config = dict(
    num_hidden_layers=12,
    hidden_size=384,
    num_attention_heads=4,
    num_key_value_heads=4,
    head_dim=64,
    intermediate_size=576,
    vocab_size=8192,
    hidden_act='swiglu',
    norm='rmsnorm',
    norm_place='pre',
    norm_eps=1e-05,
    positions='rope',
    rope_theta=10000.0,
    rope_fraction=1.0,
    qk_norm=False,
    attn_scale=0.125,
    bias='none',
    tie_word_embeddings=False,
    parallel_block=False,
    extras=['capped logits'],
    init='normal',
    init_std_qkv=0.0338,
    init_std_o=0.00844,
    init_std_up=0.0338,
    init_std_down=0.00563,
    optimizer='muon',
    learning_rate=0.00766,
    lr_mult_o=1.5,
    beta1=0.95,
    lr_head=0.00799,
    max_grad_norm=0.5,
    warmup_steps=200,
    schedule='wsd',
    decay_fraction=0.745,
    decay_shape='pow',
    final_lr_fraction=0.0,
    batch_tokens=131072,
    max_seq_len=512,
    doc_mask=True,
    train_tokens=681300000,
    max_steps=5198,
    dataset='wikipedia_en',
)
Each number is 500 + 50 x the weight over its row's rms, rounded and kept within 0 to 999. Layers, rows and columns count from 0. Numbers have three digits each. The size before them is the row's rms in percent of the matrix's.

# q: layer 7 attention query, 256x384, rms 0.0503, rows 170-180, columns 0-127
# k: layer 7 attention key, 256x384, rms 0.0517, rows 170-179, columns 0-127
q170 104:472513494519518585537491466469442539514463591538497538407497406508461509540485559493568419487471461434475433574491612442505521478462432528518573472497452511476437473458546512517487508616425571470526500422571479457515431488505349460611528527617534493475549412441534524489515442477567430515487476462575503560498566381524508513469514534502469505496515490556485527507414486552471518484490
k170 096:561494483433488525521426481467515530445457535433411559478468462572522489573434429512492500413575559424532425478566466365448528503482505568430495531517514431488483589533522539498495474527522527517502481531476545555535537509460535502542389521493526481474499545481500461490559443488482567466553507511529479470486619413475416470448515402501532440528494671497541404556557586561431376510515
q171 089:481485386452429493524563485494457537531494492518474437422426496477511597392526484486496457419458517496436403584475511470542562462492507452543502415495524518531402549454519497456579506478422544522546502528451471541529564524494512475504549518538521450539448468398509546498534479513476492505413489434455418557551493498511502445444586485507536437408538521435538492449471563520456543608515
k171 091:591490501419553458538434635558566545478541490497494467465567515474515392512548368462588561444566464510472448463523475490581492436476476420455510541503475450486430447480402533481517389497579466533568507508548560438490444509489471513485472543580462509474570488594459488421539449489422500483532482494475527516473413460465465499507444592543492491580544477455490439470464644494537492487527
q172 089:485517455524486561495433440451667468544484467561523521493586520517504561445496574573475561494549459537529603499554543572422443540552475506460540409417409575424413425387427582485450521440506483534519473457596493559476580495456497510531562562529505576547510497405475486634482657484476487499551581434509402483425507495547526464532466523482488559502518547498482470533468548425512423676475
k172 092:519568522432589557532501556540418481522509479481575392480567579621524550526532567464509560585483624568564635490488502531457564583457501556468524454497520571514381584511503598490439485457519468458383434455548522487598453522513467454380463509535413487559545509516568492506453540360406581537410566502520520464517556485429504524551555630488557603536579531510480488487514500510567488520492
q173 089:471482445433539533456605485517401538473538475439528535571497470545443522503517517553528576482580513439456478462442463542524568536536609528456503541549589556483457538433511431599576540623446514513486542449453581530507487458465449464519548519441404418576439550513511492539480632416493541495565449474386534508535508433516460556525575431465452572516501540477498538493514536467610406462466
k173 094:508435480509434466546594568516553534513575544450507488533444499528460586525508509560501539502438471491420470622531561454491481441482498564513536486647505550469504477521453531468626567476515562498472493494495534502517516470419500533425541496550411513608551531514566540507563507567527512531496503534516471599428571542592550472490464441606569438522501581509534476481547500576402465541410
q174 100:552596480452443590572588456488557485566435520579510475495457528465524532549455451503540551497468526435431480428473517503484406474451437458523504411481564549594608589365485495521511565484497551581511424487461507530485528373435439449465435541472528489478517525621514544520441548502468475481509486417458538569470566482529581448435521510567482469567473590476445501461486519537550527463465
k174 094:494474505557513574464498441416521506566515498438555489483470426480448587480531628492534469410528481551524542510485516557490469496469535480416537423418441564549521493598461414435495537541477552418530450536520486570537429451516533442437477505456493516426530558482443605469468502529491461432526444526528540441482500511502557443394509483544569522565513433492502483554530506512519511444505
q175 099:455470556500534412417534528386470489473482519573436494554536560523515532507497456471458459538526469539493474444557612509502603483439525529576438527490460473486424465569515561532573460498483544405439478510506506506453452512460562458460390385507501439497506482454524515534477450541531574486550537526554589452556478521543490519532501540455542542483525505535592548443500530527487466502530
k175 093:446549515485444480459518568517458546467418448558530560661521420505499515513460408549465527604500560576453545478438476465453612506553448466508421509426497395527483422499503527513589402521441577459431482513543519481490474459485584466453503523629454494430502433477487484458552481576570554493511491487544435457535434531470517442512559597498512525467499456516451506485429493520514526519496
q176 101:453572497531532441483481451587568478555477517419545574529475559490534507453509484477491481376499578418484524527480513549518482452551626489498421487518437422448634531509463486443576561579359591439495433464499466500524559523494448463503515496454575530523526541514427513585470571555480463549507459455525469497561459447520400439555491499597414431495506441524491472566424469483447463472534
k176 097:513534460500513465562428401504524425443507484541545494463463386404508458446531468457455554467540489603488428461504489548450472485512534502509412534528449567483450538455473489483441497471517464477420510532518547517497488517573475362559512624485495480501634449552454507557503494440475489494511495595486477540511508487511500598481405520508400425421550621526520489505520505545471517527543
q177 086:562439502535459536528512473563611525545481577553471489458568489517585530508482470434526556530523413509540487547461476530465531429492437471434503445558451493576432483579521457514571489465485497444522550481447523451473538513461510412606477514575559540533491474407497444476586470523539515571515558506498557530436535508563496477528569522530420470475452566587483578574499413503505478445382
k177 101:466546551624473486441422449488536412512586550567566513500654591470439558465388491497488542421468562453485467517442590442513492594593530563392484437583528543556438563549537470457516598466430463482501511442472505495498432498417559485528398520542445427527452577582508409524514452514522511485475482599571498540481598481470450540537476523447560493540509514477565534490489443604520492481530
q178 090:580507451401511494456470537432513514509518578547524500434552459522518590440461443494580514442540479450546428535424496475514461471565513391490568416571529537465441503426574412472420444481487465399502494484443493436581635414513408454543488536449507596475539500539521483418456502459512477499512426530451418516550555469540504508481559464532554454480480514489510555578567415527476541490491
k178 102:523467544462469549528499547528492430462515450446445567480491384533451506460510538468552495516593511466421501430445472475500542446498406416414600465448542488599635439493380530499431523548488519517520511448438509624453521456514433495575498486478558486436463441526438488446539390508483562484469494436539530497502444385519496487459577451531434459526474565466505429438452458413456477561549
q179 089:546418519595519509466484437541451581523559556430514570499447531479501499493422445497460532450521514501498490533520462523520498487496494469505397562459559500524502455449460499542467458451481405496544520514489588457546440584495457521455519525580469518514574525521491478545481517480554483487499447529516545461494461569506450541451420572495467478478498490471578498519487416588437425472514
k179 098:515487485480598548502577491532475443492447537567393481432531474410477482516521506511505423524461497483540449502517524448530390557510513499518455462446558528479555450512612482488496514489538555526508415547426438468525466456566492522518518516474542461523423474540381603457460502513470450500431498405432603554576515548456522552446524499529463524475467505472503428457531415405533516489474
q180 094:493465482601460630504471468526561510520487403546518474523491501531493475595530573572489458490482503452588498559478427546494482509481444414505505549491544479506514544449543552446435475512590550546482521632513512561443471447558474461476507500511553534586555512479406466382530522434519540498487530464525502442560468437549503533551484509523539512568579502617406538508517465461513463403598